Each number is 128 + 24 x the weight over its row's rms, rounded and kept within 0 to 255. Layers, rows and columns count from 0. The size above them is the row's rms in percent of the matrix's.

# layer 8 MLP up, 1024x256, rms 0.133, rows 15-23, columns 0-127
size [100 107 107 101 106 105 105 102 100]
[[162 139 128 140 151 135 116 165 145  72 130 137  94  95 149 120 105 148  62 123 170 144  88 112 151 117  98 139 153 162 139 105 158  92  72  94 137 116 125 100 129 135 127  93 141 146 121  97 120 136 101 114 130 120 100 164 144 142 132 120 143 129 121 136 119 128 148 123 124 129 122 152 126 143 142  76 121 158 155 106 163 107 138  92 122 151 102 164  90 150 101 129 141 100 140 127 107 149 157 135 120  75  89 135 147 135 119 117 127 154 158 145 117 117 159 114 167 146 116 154 138 136 163 158 133 141 101 125]
 [117 137  84 139 148 132 140 159 148 123 122 150 118 120 110 122 157 126 112 182 151 128 120 101  91 132 157 125 113 101 103 141 131 121 135 131 109 121 151 137 134 103 150 168 119  87 125 110 127 129 153 126 156 149 111 126 105  75 147 156 132 136 137 135 114 107 160 109 114 157 117  96 123 171 120  93  99 107 121 111 119 167 112 137 118 143 146 134 118 172  92 119 124  92 106 129 148 131 127 124 120 129  78  98 114 124 137 108  85 141 143  96  88 132 107 161 110 104 150 121 185 105  50 127 124 121 137 167]
 [128 170 129 130 132 127 111  92 146 124 156  98 132 158 117  65 122 105 119 128 142 125 112 104 126 119 131 146 145 125 130 148  82 126 107 137 119 133 110 134  81 149 123 194 143 107  99 104 162 121 117  98 143 175 102  96 107  97  63 121 107 130 132  99 114 124 130 111 144 143 112 138 142 104 149 191 129  90  93 154 136 128 128 132 127 103 160 151 116 149 147 139  85 137 162 147 109 148 108 145 135 146 152 154 106  83 127 119 105 130  88 106  61 170  72 107  92 111 154 147 148 140 145 128 163 100 102  94]
 [140 134 136 118 133 123 155 138 106 105 130 116 114  91 123 115  99 127 134 163 130 155 148 173 134 155 125  91 151 118 116 119 135 149 107  97  94 129 129 131  99 158  91 134  97 114 134 107 114 124 127 139 144 116 136 134  99 132 107  84 137  85 109 113 130 119 165 106 116 108 109 147 137  90 135 104 177 149 125 178 111 133 143 139 152 104 156 163 129 138 148 150 141 117 124 170 129  77 122 102 141 128 156 127 162 193 142  95  98  88 129 119 132 153 169 125 163 150 138 131 144 165 119 116 150 133 109 140]
 [147 121 101 121 145 130 162 111 123 147  85 147 122 144  92 144 161 126 153 109 120 129 138 156 153  71 199 156 158 128 132 109 107 154 111 117 119 137 136 111 167 142 182 126 128 119 138 134 113  89 122 128 123 162 102 155 154 121 148 169 131  84 145 148 114 121 134 105 137 155 107 107  83 150 133 116 148 161 150 144 165 120 177 128 113  82 124 147 122 111 107  87  98 135 117 114  88 107 109 139 144  98 173 122 125 138 133 118  89 150 110 117 131 124 117 142 116 125 117 147 117 130 141 142 101 117 118 203]
 [151 138 137 128 149 105 147 127 173 114 130 114  88 117 115 157 158  86 112 175 120 135 135 117 115 113 160 136 114 154 116 100 123 137 178 160 118 161 148 154 131  93 129 146 118  76 148 167 157  95 159 124 116 116 112 131 136 148 120  90 161 149  95 114 123  89  91 123 115 119 131 146 122 123 100 105 141 107  75 145 168 113 109 112 119 121 123 104 141 148 122 171 110 111 126 100 115 154  84 136 142 166 131 111 163 106 131 113  91  90 106 143 139 111 121 129 132  55 130 165 120 136 124 146 148 104 159 126]
 [108 132 115 161  95 134 111 138 103 116 116 106 125 135 109 171 152 138 111 168 145 128  68 129 102 155 175 138 138 155  93 126 151 113 117 118 137 188 134 140 151 176  95 110 152 106 147 121 147  98 108 117 129 125 163 127 149 143 104 147 113 124  97 148 146 122 146 136 122  91 118 129 139 147 137 127 153  97 137 158 151 103 119 127 112 164 145  91 118 136 112 120 110 157 115  79 135 128 118 100 135 152 174 156 133 120 151 113 123 150 141  79 138 141 156 126 134 163 119 109 160 162 147  87 109 134 139  85]
 [103 116 171 140 128 126 155 117  99 109 125 121 139 188  96 126 138 111 104 162 125 120 119 145 100 127 157 138 123 167 180 144 154 125 109 106  95 166 152 138 103 126 138 170 150 131 132 143  90 127 104 129 143 134 114 114 123 145 163 103 109 107 101 126 122 118 159 134 159  84  94 137 169 147 157 157 103 178 135 127 112 129 110 133 112 144 150 111 162 121 104 124 114 153 143 131 125 155  76 133 138 134 104 134 142 118  90 113  99 139  98 128 114 144 128 102 133 163  94 111 149 128 137 166 135 171 136  91]
 [135 142 147 147  93 121 160 128 102 117 106 123 114 152 121 135 122 123 147 144 104 115 127 134 150 130  92 162 117 112 154  87 118 109  91 141 149 158 115 129 168 132 163 123  77 114 107 115 108 130 125 132 137 140 172 102 104 146 111 118 140 127 128 111 114 135 132 156 118 165 161 129 157  63  84 123 148 121 204 128 124 139 133 111 136 138 106 147 138 113 142 128 120 151 119 121 155 149 128 126 132 160 134 108 157 122 145 134 149 121  90 140  98 173  97 109 110  82 127 127 174 117 146 130 126 138 142 100]]
# layer 8 MLP down (transposed), 1024x256, rms 0.126, rows 15-22, columns 0-127
size [100 104 104 102 104 105 106 104]
[[139 137  90 125 167  70 112 119 139  79 159 117 129 142 155 115 154  85 147 130 126 113 131 167 128 177 123 148 144 121 122 124 145 127 151 139  82 150 162 144 130  98 143 149  76 143 152 181 136 128 127 163 137 148  84  84 135  91 132 168 144 117 155  92 125 156 146 100 158 128 125 130 165 111 137 144 121 141 112 143 132 119 165 148 147 111 102 128 145 151 110 185 141  74 146 118 106 136 108 139 112 143 182  86 169 140 129 125 119 118 167 129 158 179 117 120 118 120 156 132 156 147 113 135 144 155 129  94]
 [143 168  85 145 137 126 102 126 122 132  98 124 136 137 122 145 109 200 129 110 135 110  94  97 111 142 140 121 154 116 154 162 104 128 179 128 140 126 100 102 123 117  90 122 130 163 113 117 102 147  99 119 177 137 125 147 111 103 136 115 170  97 134 152 125 129 128 128 106 102 183 115 151 128 141 109 120 116 138 171 111  88 153 121 123 172 170 133 129 108 128 105  97 145 106 146  53 158 106 170 148 138 161 106 114 116 143  88 122 127 162 107 147 157  96 131 106 151 149 119 158 136 135 136 143 132 154 118]
 [124  93 126 124 147 158 161 124  95 140 146 142 138 157 125 129 130 126 118 167 138 122 143 121 163 166 143 130 138 125 146 137 125 121  88 140 131 110 119 112 115 166 150 130  96 107  72 163 170 118 107 158 105 149 145 149 143 141 139  99 145  97 126 116 166 127 166 119 112 125  80 104 124 102 132 139 159 140 127  99 169 129 144 120 100 119 133  91 170  99 113 105 164 144  93 133 126 132  98 152 131 130 110 130 151 133 123 120 141 142 108 146 150 117 114 173 145 181 108 139 147 124 153 149 117 127 161 122]
 [142 127 132 119 168 120 119 129 139 139 137 138 156 160 153 158 169 131 164 127 118 119 106 129 134 146 142 145 106 125 144 132 115 123 111 136 165 127  88 115 136  92 175 118 146 102 111 147 135 133 169 137 113 150 156 174 142 146 129 147 124 110 140  87 158 124 113 152 108 133 137 115 118 137 101 156 100  97 150 131 120 161  98 144 147 181 109 114 174 126 139 130 123 135 149 117 133 143 168 141 155 105 115  66 122 107 149 133 101 128 177 122 116 114 104 152 102  71 132 154 143 126 136 164 166 105 147 134]
 [149 129 119 127 135 103  75 116 138 114 112 133  96 123 139 153 119 137 143  96  97  95 140 120 129 106 117 177  95 163 112 164 165 109 159 126 139 102 142 109 130 151  91 162 140 104 162  98 162 125 147 145 113  98 108 132 145 128 111 167 115  91 150 113  95 113 155  91 160 143 115  94 107 109 144 148  96 139 136 110  90 156  98 133 119 129 102 131 116 146 126 132 140 140 144 112 113 135 129 110 122 108 103 191 129  93 154 121 152 125 114 101  76 121 110 130 140 173 129 134 166 137 112 153 166 122 143 145]
 [145 125 129 115 102 134 124 153 123 113 102  71 140 119  95 117  75 135 130 160 135 122 123  99 194 164 146  98 136 159  90 118  89 195 146 120 115 121 116 142 120 106  78 147 136 109  95 121 166 117 158  92 120 118 105 155 127 133 134 161 134 124 117 149 150 144 147 151 135 121 132 124 129 159 134 133 114 146 129 114 155 148 122 132 176  95 114 138 128 113 111 149 104 160  76 128 142 151  97 131 128 104  73 143 124 134 135 134 101 141 145 122 114  95 129 163 125 103 136 113 185 115 107 121 105 104  78 141]
 [119 123 180 123 139 138  91 117 123 119 139 129 100 132 168 137 103 105 125  95 116 102 164 124 137  68 127 125 102 102 118 128 123 114 134 155 158 109  82  73 104 102 164 145 136 145 146 151  93 143 153 114 124 103 103 119 105 100 136 132 152 158 141 128 120 126 120 158 128  79  90  93 141 122  93 138 138 163 109 152 169 137  79 168 132 106 129 152 136 119 133 104 136 134 116 129 116 140 148 160 111 168 140 156 131 132 125 138 142  87 125  92  76 103 169 166 126 142 137 148 181  84  95 127 149 138 147 102]
 [140 171  88 128 109 140 113 173 166 148 133 134 170 143 100 113 126 105 112 151 132  91 142 118  96 146 141 121 179 148 101 156 123 131 120 119 140 145 112 140 133  83 118  84 105 122 118 152 159 121 138 150 150  99 118 101 117 138  75 125 132 127  86  72 125 139  86  95 171 134 100 150  89 104 149 127 140 118 141  64 117  82 141 147 127 102 129 155 105 140 134 110 140 117 118 111 154 111 135 135 132 135 154  97 129 137 122 157 121 113 117 166 145 192 142 152 127 136 119 123 117 112 120  86 129 177 143 118]]
# layer 8 MLP gate, 1024x256, rms 0.132, rows 16-23, columns 0-127
size [103 102 106  99 103 108 100  99]
[[165 149 134 130 117 116 101  82  98 167 152 140 112 181  96 145 157 143 149 104 139 138 101 150 131 135  83 134 117 131 133 137  91 139  89 120  84 109 175 111 120 116 125 145 142 109 154 110 172 157 120 133  67 124  86 117 162 140 141 120  86 162 117 123 127 102  87 129 127 125 132 111 128 165 158 118 117  95 103 151  82 134 132 133 132 125  99 157 138 124 125 170 110 165 116 153 121 142 150 122 145 154 120 120 121 136 170 124 109 124 123 144 192 105  94  87 155 128 111 116 105 109 129 141 145 112 100 140]
 [116 176 137 120 117 138  89 155 141 115 106 126  71 113  85 118 112 140  86 136 113 144 107 105 136 144  89 131 128 189 184 136 122 138 146 135 156 159 142 104  74 159 106 127 170 136 156 121  90 118 106 139 103 136 145 168 120 158 111 141 105 142 158  74 130  99 122 168 111 155 126  70 125 112 109 138 121 147 104 175 148  90 125 128 123 103 125 158 118 120 168 160 132 129 180  94 148 121 110 140 117 153 158 121 110 157 128 135 122 112 126 141 126 135 144 118 134 179  93 155 116 152 156 160 154 145 104 141]
 [159 180 157 129 141 120 115 168 123 148 159 125 158  91 176 149 108 142 136 120 135 200 136  94 143 174 116 117 140 104 110 104 170 137 112 144 142 168 117 134 111 141 106 144 111 129 141 131 110 107 103 157 101 124 145 157 116 138 115 137 131 149 104 155  93 162 114 152 140 108 122  98 113 123 125 157 160 149 170 150 158 136 187 171 107 126 138 110  90 128 161  87 171  86 154 146 105 120 133 116 122 174 113 131 141 141 126 117 147 137 148 150 115 110 184 107 144 158 123 159  86  57 135  83 160 139 137 124]
 [139 172 138 151  98 147 139 120 169 131 136 110 164 130 137 132 111 125 130  74 128 171 123 116 170 152 124 141 141  83 170 122 111 129 149 108 104 157 136 125 162 122 171 144  92 116 129 127 137 131 125 127 116 146  86 191 116 135 145 113  95 121 134 147 118 157 128 134 151 165 137 180 151 147 155 137  94  61 196 107  72 148 156  90 112 113 136 132 140 140 141 170 142  92 151 125 108 127 150 152 191  98 122 122 143 157 107 147 157 136 122 185 195 126 142 144 127 133 158 124 103 142 109 122 149 102 126 130]
 [113 194 135 110 116 136 119  94 143 115 102 146  73  80 152 106 119 147 121 139 130 145 156  90 135 146 129 135 145 118 178 158  98 155 107 125 146 121 162  79 148 151 104 110 182 127 144 153 115 136 155 190 112 150 187 125 138 110 128 130 102 128 143 163 116 109 129 106 162 117 155 122 161 119 119 165 138 153 122 151 137 150 115 174 120 115 108 107 126 123 105 127 119  95 181 103 123 155 128 137 147 129 144  94 131 141 114 123 139 116 133 135 139 115 142 173 123 130 141 116 108 142 139 148 109 173 152 158]
 [106 157 118 176 142 155 120  96 124 143 122 105 128 102 192 128 121 170 162  93 170 135 119 123 117 193 124 131 123 166 150 163 123 190  95 102 135 126 147 127  78 114 160 140 109 149 183 117 122  97  90 136  96  90 140 129 139 108 172 134 145 134 115 128 138 143 118 132 126 115 163 127 150 131 155 128  99 105 158 131  91 105 167 166 116  91 125 154 132 104 115 138  82 169 115 138 134 139 133 162 153 133 158 158 163 125 113 117 106 111 100 123 128 117 137 129  69 110 108 150 105 126 152 157 146 116 115 137]
 [131 143 167 102  89 134 108 118 134 109 145 114 141 120  68 122 173 210 135  99  89 146 116 129 103 130 109 128  99 135 122 170 113 179 115 130 114 103 166 123 127 144 117 127 127 164 166 140 139 123 112 141 124 162 116 144 144 124  88 152 160 148 152 109  85 123 104 133 123  89 115 137 144  84 111 119 105 133 158 112 113 172 168 124 125 117 120 145 130 124 105 143 166 117 141 183 146 151 115 138 162 158 132 144 135 146 103 150 107 116 132 108 124 121  66 168 111 129 116 104 120 117 105 112  84 111 128 148]
 [118 124 132  77 157 116 108 143 147 131  80 139  87 138  91 147 169 128 128 148 109 148 129 129 103 131 133  99 125 129 125 130  81 163 115  73 114 127 124 161  93 143 134 118 144 110 174 140 114 137 160 144 172 135 113 139 100 142 130 129 136 149 138  96 121  86  98 143  83 147 170 160 101 188  99 108 136 139 118 139 145 123 126 136 141 143 163 135 116 134 134 142 135 144 137  98 147 116 168 141 125 102 143 102 116  88 136 150 125 134 149  82 158 154 136 138 120 135 103 177  93 135 132 151 100 128 105 156]]